From a checkpoint of a small transformer trained on Wikipedia: rotary positions.
Each number is 128 + 32 x the weight over its row's rms, rounded and kept within 0 to 255. Layers, rows and columns count from 0. The size above them is the row's rms in percent of the matrix's.

# layer 2 MLP gate, 1536x576, rms 0.0492, rows 1166-1177, columns 0-191
size [102 100 102 100 104  99  96 103 102  95 105 100]
[[171 143  45 124 138 130  88 141 157 117  37 167 102  90 108  89 115 106 128 144 104 148 165 102  91  96 129 133 131 138  88 169 112 173 146 134 130  98  73 105 119  91 121 117  88 160 106 180  93  94 115 181 137 112 103  94 124 102 102 169 100 191 130 108 102  43 139 143  90 124  94 151  76  47 138 171 128  88 160 116 195  88 122 104 137 155 114 183 122 131 199 120 104 123 137 106 125 131 127  89 137 151  64 171  85 130 157 118  89 148 114 142  90 121 197  99 118  98 138  83 134 111 113 161 114  83 121 114 149 110  91 141 197 144 101 125 111 101 109  86 113 176 169 142 145  94  91 168 111 115 175 105  92  96  88 115 171 172 158 143  58 125 156 128  88 125 141 140  73 136 174 205 136 143 157 165 116  96 104 130 145 117 149 158 148  76 144  95 118 113  79  98]
 [112 144  73 112 129  93 123 132 107  69 106 171 101 143 145 117 108 111 205  93 118  99  84 113 139 146  85 154 129 127 137 113  84 159 111  90  77 113 159 133  84  77 167 128 130  92 102 167 162 148 179 103 109 111 141 137 149 159 216  81 194 141 161  94 150 155 107 146 101 111  63 184 113 144 202 118  88 142 113  89 148  73  94 116 148 164  91 115 122 111  43  51 168 153 141 160  95 100 143  77 127 105 133 136 129 172 178 122  80 154 134 109  71 170 101  75 169  95 126 136 122 101 117 125 144 147 147 121 134  68 150 103  93 141 187 113 120 146 121  69 134 127 138 120 161 103  80 104 169 174  72  93  87 128 145 117 168  94 207  70 118 107 160 195 126  98 156 168  77 114 161 109 172 164  91 159 161 166  99 149  76 125 197 193  84 175 129  90 180 130 153  91]
 [101 102 103  78 137 111  71 111  62 159 106 159  94 149 162 163 124 104 101 120  74 127 177 130 175 122  75  43  79 123 116 182 153 167 143 114 131  85 123 126 187 101 152 108 111 117 151 105 147 152 190 154 104 174 225 135 100 104 115 125 132 142 115 115 158 122  85 128 163 166 127 116 129 126 163 140  87  84 124 157 138 137  94  96 150 169 107 133 110 117 107 124 128 131 192 142 126 103 109 113 170 108 118 132  93 181 142  64 135 167 102 169 101 106  91  99  65 120 141 129 133 153 170 105  97 178 172 132  87  91 155  92 210 161 106 158 161 114  78 141  65  85 162 111 149 158 133 111  92 133 158 147 169 149 118 142  82  97 124 112 124 151 119 103 124 116 106 159 130 141 114 173 160 135 131 113 178 145  87  92 134 100 101 145  90 155 125 147 134 124 138 150]
 [ 93 162  98 104  84 114 169 126 121 130  75 167 146 118 129 102 141 166 136  49 115 128 124 150 101 135  54 205 142 119  90 150  83 164 139 134 134 135 133 134 110 101 121 166 181  93 109 114 136 132 113 175 130 172  75 183 154  96 143 104 141 132  63 210 162  76 144  85 145  99 149 160 122 110 143  98 141 108 109 123 209  93 123  78 123  85 120 152  93  86 117 180  95 177 177 139 119 147 119 120 101  98  91 151  60 213 166  62  80 116 137 153 125 140 103 151 169 149 135 126 102 136 133 131 192 122 191 162 121 175 141 157 122 126 150 148  84 161 161 141 129 139 178 128 169  82 109 148 126 163 137  98 144 136 132  98  93 145  68 135 134 120 162 141  45 131 114 129 142 151  78 139 165 181 146 123 128 162  72 161  93  92 138 148 127 111 156  86 126 156 108 223]
 [144 104 117 101 106 136  91 128 134 124 149  32 167 175 135  90 151 116 132 193  91 166 113 136 111 175 138 160 174 112  82 119  76 105 111 102  89 100  76 150 211 127 169  97 152 110 126  86 122 101 108  92 102 133 138 110 126  98 138 106 126 174 127 151 119 161 120  84  62 167 171 130 104 143 175 156 128  96 101 144 136  89 110 134 100 162  74 104 115 172 205 122 183 102 111 122 123 110 121 132 125 155  80 149 105 111 185 147 158  87 110 140 119 132 176 143 144  82 109  99  85 160 138 146 123 148 182 147 122 145  90 100 141  75  65 183 132 175  73  98 123 134 135 121 138 114  94  54 145  98 144  73 117 149 121 133 121 192 169 104 141  74 168 136 104 124  82 156 153 180 117 120 154 180 177  97 155 101 105 151  83 144 157 148  80  89 121  84 108  59 168 148]
 [ 78 133  58 112 108 133 175 114 109 181 103 151 154 102  98 118 130 137 175  84 117  85 222 109 165 159 146 126 128 167 145 152 133 111 185 122  87 104 138  74 101 134  89 134 112 116 119 147 130 152 137 113  95 109 120 161 148 150 130  87 128 114  85 178  92  98  97 185 103 156 154 189 104 154  80 151 108 119 130 105 122  75 167  85  94  93  95 108 145 102 154 204  80 154 122  67 136 122 124  77  80 126 147 132 172 131 135 164 149 106 114 160 163 144 162 109 145  72  82 127 100 149  96 106 126  86 143 115 127  97 128 174 138 204  92 128  88 118 166 169 163 113 150 160 114 122  82 123 119 136 160 135 103 123  99 121 164 131 156 113 156 121 125 111 102  58 131 144 106 147 107 181 146 127 145 190 150 163 112 127 121 112 137 135 116 171 147 123 119 132 125 165]
 [181  85  98  87 147 132 117 136 106  89 118 140 129  99  63 104 106 166  82  72 144  72 171 160 176 153 125 148 152 139 159  89 144 119 157 131 115 179 173 114  58 173 129 113 114 155 140 136 155 119 161  94 125 122 117 138 108 220 138  97 127 122 118 165 154  93 134 154  98 200 141  90 149 179 150 172 103 157 109 135 144 144 155 132 153 146 149 148 159  91  65 151  94 172 116 117 122 146 120  99 174 110 131  73 132 107 140 112 133 145 110 152  94 105 187 110 148 105 118 131 157  89 131 159 164 139 173 140 106 140 130 164 168  80 168 127 182  64 149 175  82 133 154 160 174 155 152 105 173 143  74 136 179 169  96 170 199  72  82 127 147 132 115 144 142 142  96 115 134  76 163 166 122 167 132 176 150 111 137  99 126 155 129 201 129 137 124  88 111 186  80 150]
 [116 113  84 147  95 112 172  98 182 120 114  96 149 123 111 139 180 147 106 160  86 106 132 117  97 139 105 134 145 147 138  99 151 129 150 142  80  99 108 155  85 121 163 121 169  96  58 124 130  75 184 120 120 172 110 138 147 143 148 147 115 136  86 145 131 111 109 102 149 153  88 164 142 188 125  53 141 124 197 100 130 107 149  69 102 126 116 106 201 127 157  98 187 114 112 187 131 167  81 124 132 140 112 112 128 173  67 150 109 141  84 129  91 164 134 155 154  94 140  99 121 124 136 105 174 173 141 142 151 117  98 156 142 133  66 140  88 110 104 120 142 127 180  96 129 160  95  82 130 130 171  85  95 134 113  54  75 105 120  78 126 231 113 167 100  92 107 186 159  79 132 175 153 111 136 140 127  63 138 111 154 127 178  85 140 136 161 116  90 137 169 134]
 [125  59 118 137 147 115 173 128 114 126 141  80 147 148 169  85 102 109 182 143 133 123 169 171  77  94  60 187  93 154  55 110 135 129 119  92 129 115 139 129 132 109 133 148 115 128  82  79 143  87 137 145 130  94 123 186  75 146 111  83 131 126 120  92 111 112  50 111 163 115 155 156 142 149 165 131  29 134 149 119 160 159 112 136 145 141 120 184 159 108  45 118 149 179 132 118 121 132 183 129 174 117  64 172 146 132 149  41 140 131 108 129  44 159 118  88 134  75 149 156 184 164  94 165 125 176 173 122 146 125 145  87 157  74 112 152 115 129 177 140 130 143  79 154 118 138 110 134 145 146  88 139 207 166 166 181  73 128 101  94 114 179 147 129 169 154 156  82 172 142 108  90  82 140  86 108 127 146 131  73  92 133 138  88 134 120 122  99  72 127  86  91]
 [108 107 105  75 148 122 104 158 103 160 143 140  79 121 185  99 130 150  84 136 127 121 109 133 131 106 125 139 161 122 150  64 139 188 135 132 156  80  74 132 126  79  57  77 116  87  90 121  94 145 107 155 134 106 111 139 148 143  99 166 117 108 153 125 113 166 127  91 148  89  97 131 113 118 158  91  81 133 131 140 130 164 133  90  86 139 164 108 142 137 142  84 162 165 120 127 119 114 136 102 147 161  90  74  94 112 175 129 143 113 186 160 112 170 165 108 164  68 117 162 103 114 162 159 155 161 104 129  99 214 128 162  59  71 150  54 119  88  94 113 107 131 117 136  51 150 176  85 114 112  93 143 116 152 130 141  90  76  93 159 158 157 145 113 123 132 186 113 128 143 168  64 139 183 140  88 143  95 103 141  97 129 134  97 160 147  77 137 151 125 176 138]
 [106 129 145 134 146 153 111 104 123 161  96 105 176 154  72 100 150 184  92  87 121 141 185  92 132 120 100  97 116 171 144 102 110 175  92 163 117 114 109 113 137 104 129 137 181 157 149 148  65 147 118 106  63 162 123 121 173 143  61  98 162 138  82 137 108 108  78 111 120 151 118 223 183 103 135  66 105  82 123 128 144 106 137 153 123 106  94 160 144 208  95 162  99 123 104 138 143  87 189 141 118 102 120 124  96 150 127  73 107 114 106  86 119 144 143 148  59 107 113 108 134 153 130 117 169 181 183 135 156  71 111 196 191 135 133 108  57 151 133 178 218 188 180  83 112 127 145 132 117 122 117 121  72 151  99  93 134 160 115  95 138  86  99 140  83 140 148 164 177 144 160 126 109 145  75 142 143 134 107 120 187 103 122 146 124 220  73  81 193 100 111  98]
 [138  92  79 156 191  90 127 118 111  99 121 118 117 139 155 178 149 139 103 100 152 115 168 139 193  96  85  87  85  95 111 112 150 214 120 132 123 119 153 132 100 116 117  57 129 114  76 186  89 129 160 111  91  95 152 179 177 147 106 141  85 125  78  94 188 115 104 114 140 117 138 125 128 121 171  75  54 130 112 108 149 144 136  42  86 107  76 150  83 162 141 171 116 155  99 126 213 109 153 147 158  88 146 117 161 135 145 107 142 101  92 131 118 143 124  98 107 100 228 158 139 138 125 109 156 159  70 138 130 128  80 118  87 112  72 121 138  73 162 138 158 133  90 105 153 166  77 156  83 104 119  85 143 163 136 108  31 117 109  76 134 168  95 174  66 118 144 163 157 126 146 111 173 164  93 144 161  89 137 105 149 175 118  92 172  85 179  83 160 124 122 139]]
# layer 2 MLP up, 1536x576, rms 0.0492, rows 1166-1177, columns 0-191
size [103  95  99  98 105 100 102  99  97  93 103  95]
[[ 91 105 143  89 170 147 139 104 100 122 136 127 101 114 164 159 134 123 102  87 140  77 161 171 102 177  87 112 147 104 115 122  75 176 115 131  54 154 153 174 100 127 120 170 150 150 119  80  76 170 137 143 157 134 185 112 120  94 113 133 157  81 114 146 114 135 154 157 154 164 126  98 140 138 111  98  99 132  94  70 142 100  91  75  80 110 121  70 103 104  77 166 148 146 115 150 152 120 165 137 115 173 175 121 116 116 148 128 158 169  92 144 137  94  69 119 218 167 138 148 173 126 151 142 168 140 150 156 120 170 163 134  65 114 191 124 170 154 121 112 156  46 200  96 135 128 125 101 171 152 109 130 134 172 179  56 108 145 172 117 130 159 133 109 133 174  91 154 142 101 107 112 142 113 107 106  89  85 161 141 116 143 130 114 148 175 140 123 131 101 165  84]
 [157 163 226  91 120 152 110 103  92 126 114  99 117 139  98 162 150 150 106 123 132 190 184 160 162  95 122 165  83 117 103  98 153 141 142 121 159 156 185 146 165 132 167 115 115 138  91 187  93 150  63 126 131 123 139  78  72  46  91  84  87 139  80 130 171 149 168 144 102 136 165  66 128  75 111 101  95 133  90 121 131 112 193 128 112 143 101 124 146 139 134 126  78 119 150 140 135 110 130 155  82  82 147 119 124  76 159 149 126 119 103  96 135 168  51 166 121  84 156 152 136 110 108  92 121 122 103  92  57 194 138 124 106 166 128 162 131 130 159 112  81 162  80 149 201 116  65 118 109 189 137  64 175 153  84 155 123 106 122 115 115 180 156 121 130  54  43  83 103 118 120 127  88 150 111 144 201 161 104 192 136 169 113  98 168 187 134 125 154 101  97 147]
 [154  76 191 135  81 140 118 140 115  75 112  96 202 155 122 116 119 114  99 155 105  97 148 158 129 144 141 142 126  86  97 112 128  98  56 152 109  86 169 106 109 159  82 131 173 137 195  78 180 121 111 150 163 155 102 125 129 138 135  71 147 138  45 167  88 100 108  93 131 119 118 161 158 127 147  97  94 102  85 125 109 133 121 150 185 157  72 132 111 179 129 148 114 135 143 155 136 178 116 180 107 156 143 188 142 200 165 179 136 144 117 155 144 127 188 160 129 131 114 126 155 156  52 119 158 108 138 189  91 153 161 146 116 143  82 102 156 110 159 133  94 114 103  81 134  97 126 197 110 120 151  79 115 155 161  97 139 118 135 188 124 175 126 118 143 109 153 131 116 127 133 131 142 216  92  68 111 130 115 117 156 119  97 139 105  40 137 151 107 115 190 154]
 [170 129 140 101  95 112 110 154 110 149 137 133 129 130 138  96 175 128 142 120 100 124  80 125  88 151 175  73 133 107 108 206 102 150 141 147 131 135 150 166  93 180 104 124 150 165 179 115 113 117 107 102 126 151 120 112  92  98 123 145 151  65 144 137 161 133 129 130 140 166 128 140  67 184 164 101 107 106 112  49 129 130 115  98 118  86 121 163 114 145 143 107 187 116 159 142 159 149 100 118  93 121  86 161 113 146 200 146 146  83  96 102 134 110 132 178 135  86 150 193  99 175  91 149 129 112 116 128  72 145 101 117 152 115  99 223 143 129 176 131 114 198 140 111 142 140 136 135 152 129 211 134 127 137 138  84 116 104 140 120 141 141 110 116 103  89  91  95 108 140 112  85 137 107 130 131 158  71 156 106 142 113  94 151 104  83  58 169 128  78  93 151]
 [137 160 166  83 144  66 160 100  76 123 116  78  99 136 191 124  61 144 137 136 167 128 147  83 197 140 110 131 131 119 136 152 151 154 119 156 152 120 170 124 114 114 121 122 122 123 160 178 153 176 104  79 109  91  99 133 136 152 102 133 159 136 139 178 141 132 115 146  87 145 125 115 106 112 121 156  86 117 165 141 100 138 173 170  98  98 119 106 107 106  56 135 169 147 122 126 107 170 130 128 166 113 129 129 131 121 106 139 119 128  93 114 102 150 122 141 122 140 100 177  58 120 155 150 168 133 146  87 135 126  82 129 100 112  92  91 116 129 188 238 121 171 176 143  48 161 175 105 182  90 133 187 171  81 166 159 145 111  76 122  96 113  99 148 141  72 140  75  93 109 155 152 152 177  64 107 105 123 144 162 150 157 101 154 134 121 165 166 132  80  52  92]
 [108 102 131 146 121  69 102  98 138 124  90 126 216  90 125 149  83  43 146 124 125  80 147 159 118 106 121  62 138  83 109  92 134 145 152 130 127  65 110 101 150 133 127  57  92 129 122  85  74 159  97  55 153 117 123 120 188 116 121 117 163 170 119 133  98 171 101 109 163 141 149 165 138 100 128 109 131 167 124 182 109 120 174 124 104 143 101 150 125 167  46  99 157 113 133  82 138 106 157  98 158 160 130 159 131 124 169  98 183 108 185 132 113 113 122  91 146 121  89 140 113 181 111 132 168 126  95 124  86 143 153 236 123  99 146 179 105 111 170 176 104 141 159  78  85  64 146 105  88 133 132 184  54 163 132 153 174 131 153 131 148 169  95 176 126  95 144 216 125 132 162 107 155 137 122 116 193  94 143 113 187 121 103 110 113 126 106  96 165 184 115 118]
 [147 139 134 113 172 163 146 125 172  76 128  92  82 173  99 181 140 106 131 109  63 145 127  99 135 139 126 148 139 127  85 166  70 195 155 123 131 141 123 159 196  96 133 154 115  86  87 139 162 197 134  88 167 108 134 127 129  93 109 136 176 111 142 159 127  80 104  95 135 160 115 146 146 108 133 115 142  47 124 215 120  95  92 142 123 174 128 174 164 190 123 135 143 145 115 165  49  40 125 128 120 142 125 107 110 150  94  82 181 111 131 161 106 186 107 146 106 158 130 131 122 124 138  97 120 161 144 143 141 110 139 120 140 105  95 156 123 132 118 109 163 181 173 102  92 156 110 163 160 153 119 122 146  82 129 103 139 129 203 103 149 118 107  70  94 142 106 126 212 162 119  91 158  69 125 131 138 129 162  99 159 104  73  96  90 155 156 160 148 137 124 154]
 [115 169 139 107 166 128 118 141 135 150 125 128  74  97 134 131  86  82 110 109 117  45 131 171  79 130 101 152 138  82 178 141 142 139 129  83 158 132 144 164  66 147 149 150  64 123  82 110 160  81  88  94 195 144 118 151 102 117 133  90  84 146  98 116 141 183 187 112 150 165 111  84 173 128 137 158  82 142 154  92 171 130 106 108 131 178 153 100 129  89 147 111 126 151 123 130 165  66 105 123 155 152 147  87 148 119 127 131 123  99  90 159 183 145  93 100 145 125 137 108 162 108 163 125 105 108 182 139  86 157 125  84 121  51 122 170  99 119 148  85 148 139 107 178 118 103 141 166 145  95  87 125 118  97 148 145 111  76 168 108 125 101 201 173 181 125 123 141  72 158 135 141 184 142 177 130 116 129 105 124 124 170 129 138 206 110  90 143 182  97 144 141]
 [103 110  80 167  96 203 150 143 138 141 157 153 122  94 102 183 157 161  60 164 169 127 122 135 153 121 127 137 156 105 135 165  86 149 154 157 128 161 168 113 109 153 121  81 153 124 118 147 150  67 129 113 122 175 127 132 137 164 132 115 140 140 173 113 134 175 140  89  68 171 156 156 132 185  89  88 118 129 141 147 164 151 126 120 113 103 111 159 107  97 171 127  63 113 134 109 199  96 120 167 163 123  96  73 119 109 110  98  80 161 136 128 135 124 125 103 173 159 181 173 104 106 109  81  94 122 125 148 142 130 172 109 164 138 150 114 163 125  99 142 143 154 131 137  91 126 161  91 113 110 125 145 164 151 103 117 137 128 106  59 176 162 120 109 157 161 138  69  66 116 192 101  97 108 180 110  38 185 114 104 132 104 123 175 104 140  66 170 127 120 155 105]
 [153 148  81  78 162 180  84 102  83 143 177 142 145 103 122 157 136 120 148 179 124 145 146 153 116 124 220  98 168 129 157 131 180 167 134  96 149 144  99 160 153  64 129 116 108  88 119 173 130 114 156 130 125 128  81 197 123 159  97 149  93 168 137 128 146 148 129 141  96  97 128 110  83  84 134 161 114 117 137 125 109 185 128 150 145 122 122 160 134 142 126 115 119 135 117 123  87 154 160 137 106 146 204 126 100  78 142 137 128 159  98  61 127 132 150 126 106 138 137 136 163 142  95  94 106 143 130  89 107 127  99 148 153 153 130 159 153 114 131 131 135  70 161  24 165 117 103 135 141  94 140 110 110 132  91  79 153 125 146  88 165 120 116  90 153 120 139 136 115 135 130  79 163 159 108  66 110 208  95 167 127 122 110 119  88 103  80 101 100 127 147 168]
 [107 124 169 133  84 112 150 106 147 173 113 120 102 104 100 116 116 154 120 134 119 190 121 135 109 173  83  95 128 145 160 110 175 140 129 135  66 162 170 111 121  68  83 142 128  80 128 135 132 134 133 132 125 109 183 122 124 113 126 161 144 139 145 178  97 117 142 215 175 193 121 154 159 131 115  71  63 166  96 161 203  52 161 114 129 169 122 112 114  94  94 129 126 138 112 102 121 138 119 106 152  51 196  78 130 100 167 160 129  65 103 113 153 201  97 101 101 150 109  94 160 132 121  90 133  82 132 140 119 169 200 152 102 137 114 132  91 139 121 156 155 111 156 156 136 127 121 161  74 146 121 161  97 143  42  90  91 138 165 121 175 141 124 155 170 197 117 118 201 141 144 122 106 102 151 145 166 172  56 119 161  84 171  91 118 107 122  54 162 151 142 179]
 [200 128 122 163 139 183  97 173  91 103 160 169 138 126 122 114 130 117 128  99 192 150 146 112 157 119 100 121 141 171 107 188 114  81 135 132  86 160 103  58 126  86 146 137  87 117 144 159 144 179 135 139 139  87 171  66 139 141  95 152 106 154 149  81 164 125 120 167 150 184 183 112  90 138 130  66 126 166  80 107 150 167 146 111 163 161 113  60 162 128  79  55  91 137  73 141 114 132 113 134 155 152 164 150 156  92  60 126 105 191 187  94 110 155 155 161  77 151 121 126 117 144 125 128 134  84 146  73  91 135 175 105 181 122 144  96 209  82 207 117 140 143 100 105 143  81 167  93 217  84 145 148 137 142 130  88 109 131 113  75 117  88  56 125 206 147 107 147 166 140 109 125 158 123 223 124 100 106 171 130  96 102 142 151 124 150  70 138  54 110 177 126]]
# layer 2 MLP down (transposed), 1536x576, rms 0.0438, rows 1166-1177, columns 0-191
size [100 101 100  99 105 101  99 100 100  95 101  96]
[[171  86 120 116 182 106 153  99 119 173 174 151 160 122 143 113 142 108  89 136 103 171 108 130 101 131 139 186  70 125 153 122  81 105 123 153 136 123 165 127 190 130 103 104 172  59 152 144  57 143 112 105 118 155 170 121  51 129 153 130  29 233 132 151  82 169 122 138 162 116 105  84 126 124 105 128 119 141  81 191 135 113 105 127 119 160 168 129 111 109 137 157 127 128 101 153  94 107 123 143 161  77 136 176 131 152 175  85 130 170 166  99 127 157 110 150 142 114 144 176 108 132 112 105  94 109 171 133 162  83 149 102 141 127 122 143 138 153  86 111 150 186 162 138 164 143  96 118 127 110 135  99 103  99 157 115  91  79 143 147 139 111 159 181  37  95 143 104  71 106 155 133  82  98  98 156  85 106 140 140 172 123 132 117 139 136 123 130 124 117 142 185]
 [148 195 118  65 190  94 124 138  85 132 118 137 106 146  82 151 118 146 128 145  64 170 134 106 117 130  74 118 115 165 150 138 144 125 190 231 178 149 104  93 124 126 121 145 250 122 130 100 116  84 112 181 110 160  89 113  72 153 129 125 128  53 173 154  84 171  98 135 123 145  81 153 110 152 161 129  76 128  86 109 109  94 128  88 107 159 129 155 134  57 148  85 104  71  99 156 150 130 126 126  95 216 115  79 120 126 165 151 107 110 103 144  93  82 163 116  76 116 112 198 136  77 120  71 129 139  52 128 143  94 116 105  87 151 145 153 102 165 142 156  72 121 146 145 149  74  84 101 121  99 144  98 146 155  63 134 127 135 132 143 142 117 118 165 119 115 193 103 104  54 140 171 115 124 146 162 132 140 156 172 117 106  49 207  45 148  94 113 159 120 117 102]
 [ 62 170 120 148 159 161 174 147  57 167 105  61 123 122 159 156 108  83 122 150 146 127 136 135 121 121 221 110 185  32 170 123 157 126 132 114  94  52 120 155 168  84 139 132  83  67 135  65 140 171 112 182 185 151 172 226 131 127  81 176 172 118  59 136 149 135 151 124 129 135 163 124  80  88 157 140 111  78 112 175 206 140 151 138 164  97 115 120 117  86 140 129  76 159 100 117 149 132 116 181 163  98 193 135  91 160 129 153 115 119 146  92  77 135 132 117 138 106 109 149 138 141 137  78 153 120 149 173  97 162 167 146 155 149 121  89 136 106 109 130 113 163 161 105 123 162 126 155 137 117 115 162 117 116 102 122 163 162 125 105 101 130 157  99 175 114 190 150 126  91  98 153 133 140 181 111 106 173 120 107 132 119 117 136 120 109 129 169 104  92 139  98]
 [113 118  85 121 146 126 142  99 194 112 127  96 138  74 152 128 131  83 128 165 115 159 107 109 139  97 145 172 153 152 130  66  88 122 126  14 116 197  92 122 132 134 145 158  87 170 142 109 134 106  75  82  74  93  93  93 144 133 113 150 138 102 105 185 140 131 100 157 119 114 136 133 112 124  74 157  56 148  95 183 149 137 127 131 183 176 161  99 119 135 116 172 152  56 154 162 119 161  71 142 178 157 167 119 129 129  77 163  93 148 130 117 104 101  97 133 158 129 107 149 179 170 107 138 142 141 156 146 136  97 116 137 170 102 136 152 114 125 184 134  94 108 139  97 126  75 159  79 165 104  88 170 195 154 145 115 110 126  76 118 159  97 109 148 199 156 159 106 134 153 139 138 108 141 121  82 159 155  52  95 119  89 141 170 191  67 100 191 135 122 119 160]
 [130 130  91 137 150 109 156 130 147 159 107 119 128 121  65 139 147 123  60 154 124 131  79 133 131 104 121 132 143 111 106 160  98 129 111 116 144 119 138 149  97 154  92 121   0 152 150 122 187  80 125 103 112  61 105 118 126 159 124 211 149 105 181 157 137 125  75 143 151 142 163 133 112 129 132 158 112 129 153 150  96 138 106 162  95 111 141 106 139  22 120 124 127 118 165  82  68  90 136  47 117 172 133 133 107 135 109 117 135 129 125 128 131  47 113 190  75 119 126  74  97 156 131 156 160 135  95 127  77 122 101 127 134 121 135 147 105 171 130  95  98 161  84 180  66 149 105 107 143 142 110 125  63 177 112 146 208 132 141  70 133 135 180 158 163 161 160 113 172 168  92 180 112 131 132  73 179  89  77 105 126 162 184 143 108 101 140 155 108  97 163 138]
 [122 139 198 140 113 182  89 133 139 119 109 121 107 115  70 171  96 104 115 157 130 113 165 145 215  99 151 106 123 131 201 102 157 114 135 136 107 109 141  84  96 121 126 145 163 161 120 128 101  80 123 103  85 156 170 185  87  94 136 139 129  88 126 183 167 114 131  96 171 139 130 114 136 129 116 131 159 146 178 143 133 185 147 111 120 113 121 133 117 115 119 108 138 163  83  88 203 108 146 123  81 113 169 149 131 153 129 158 147 146 145  73 108 138 172 111 135 188 130 118 145 170  68  91  96 137  79 175  98 140 118 182 133 154 157 167  71 177 154 103 104 144 141 131 141 111 145 149  97 197  68 129 170 127 103 138 112 129 118 121 104 123 128 128 123 111 134 146 155 123 179 153 133 200  52 113 131 124 154  80 127 178 147 117 113 161  98 113  84 103 193 149]
 [ 95  73 132 156  92 120 136 151 137 112  94 146 154 116 168 130 153 119  98  86 165 147 129 113 117 165 122 125  97 136 108  97  84 108  99 130 110 132 119 134  79 161 140  91 164 130 166 112  82 138  95  94 125 150 126 129 141 149  96  86 175 188 129  95 112 103 127 115 137 131 112 135 141 134 129 176 162 188 119  94 146 100 101 171  70  80 113 164 129 172 183 127 106 141 120  84 125 170 121 126 118  96 191 161 103 122 149 129 109  89 128 148  69  97 129 201 157 105 151 133 127 127 146 212 163 161 119  74 144 149 127  97 160 105  95 110  65 122  98  98 109 124  72  92 134 101 127 142  88 136 158 111 130 105 200 176 101 174 123  82 169  84 120  82 159 106 130 123  79 138 132 173 127 217 130 176 136 106 131 102 131 156 164 117 181 117  96 145 114 148 150 149]
 [142 113  82 155 136 118 133 137 182 122  79 186 144  78 172 122 137  84 157 121 134 106 120 145 137 145  98 105 157  85 105 144 147 111 164  11  99 150 128 149 115 157 151 147 133 174 145 126 135 135 185 104 108 156 121 108 154 132 165  76 125 215 108 118 133  47 180 103  99 100 137 140  71 166 128 110 136 149 106  72 124 120 158 101 108 178  66 125 156  81 115 161  59 152 158 152 165 145 104  90 136 125 129  59 124 145 100 142 121 116 147 135 145 135 112 132  97 109 185  97 160 104 141 107 215 162 118 130 171  93 113 108 134 151 132 140 153  72 122 130 116 150 133  89 119 124  94  77 148 134 123 126 157 112 155 146 154 154  89  80 147 120 116 150 160 101 133 134 123 201 164 107 108 193 173 123 142 145 110  51  97 163 180 104 171 131 129 140 121 113 145 127]
 [140 198 139 112 126 119 122 124  85 130  65 136 100 204  92 146 165  98 103 153 166 163 146  55 127 119 127 127 120 104 119 100 127 161 116 102 183  90 144  71 143 125 145  74 155 104 141 169 127 100 148 105 114 124 153 112 110 180 133  97  99  89  97  77 171 130 168 185 107 142 124  79 156 213  95 172 159  87 108 117 107 109 148 199 116 129 114 104 126 174  82 121 141 107 123  55 180  94 115 102 122 103 120  93  76 138 104 158 135 168 142  92  87 112 139 124  76 112 103 125 131 147 106 166  94  95 116 115  97 130 111 190  67 192 131 199 134 149 105 121 127  90 117 173 130 138 145  41 109 174 126 122 123  62 133  60 170  98  89 111 128 128 103  99 153 112 183 179 160 111 153 113 163  86 134  92 133 158 144 129 199 195  78 130  68 149 117 131 133  89  77  85]
 [126 165 185 137 100  99 176 169 139 102 126 103 181 102  95 127 194 101 111 137 147 132 131 172 134 137 138 133 131  91  57 116 123 135 152 162 128  46 126  88 100 186 148 124 131  84 123 163 144 121 102 126 138  86 151  70 171  96 110  95 104 121 124 108 119 117 154 115 147 136  76 104 151 206 124 123 133 141 135 146 128 154 184 109 161 143  90 124 135  71  75 149 161 149 121 115 126 145 129  55  87 151 122 112  96 118 182 110 219  76 103  59 133 129 160 139 154 108 166 148  83 101 122 118 101 117 101 107 126 127 153 150 141  88 120  94  51 161 173 130 102 196  91 136 137 146 182 173 123  85  74 154  88 148  59 138 186 172 133  95  92 162 128  92 139 114 118 168 107  69 120 186  98 179  89 154 105 101 170 144 100 108 183 124 119 150 160 119 146 112 125 148]
 [101 179 133 138 135 141 131 112 118 216 186  80 137 144 119 160 113 149 110 207 125 109 154 147 164  53 135 103 134 149 155 157 126 120 179 132 117 146 184 123 140 141 129 166 120 180 151 147  82 136 153 132  58 152 188 164 116 125  85 183 108 129  51 174 129 148 108 116 138 210 115  96 165  76 168 171 119 126 107 123 151 121 125 132  59 104  81 181  94 131 105 133  77 118 113 147 204  92 173  62  88 118  89 159 102 158 145 150 100  91  50 117 118  87 142 108  81 153 135 150 147 100 125  75 122 104  74  54 138 104  85 157 120  82 129  87 107 164 106 135 100 128 169 164 119  74 116 132 134 118 152 124 141 115  79 170 144 133  91 127 146  89 127  92 126  98 106  84 108 143 151 140 139 104 123  87 155 127 125 127 108  99 139 164  92 108  83 110 107  70  99  95]
 [109  74  78 146 156  91 119 166  74 132  96 167 148  62 116 167 149 142  71 122 145 156 119 146 130  71 151 112 122 103 137 100 164 182 117 255 167 131 162 122 113  96  88 129 255 125 125 106 140 141 130 136 137  94  86 159 130  95 112 135 115 136 160 103 127 134  85 126  60 128  91 140 124 128 143 114 135 108  82 138 147 117 143 124 189 154 140 170 132 183 136 166 109 187 126 117  94 132 124 119 129 142 156 105 171  93  55 103 122 151  97  82 103 110  80 152 186 113 193 125 132 117  94 142 164  87 145  94  98  97 127 203  88  79  91 161 122 174 137 121 147 109 131 142  99 121 100  82 122  67 172 104  37 120 149  81 109 113 144 205 126  73 144  97 152  89 166 146  54 178 146 105 131 148 164 117  79  91 125 138 125 168  97 115 157 114 173 129 145  87 126 105]]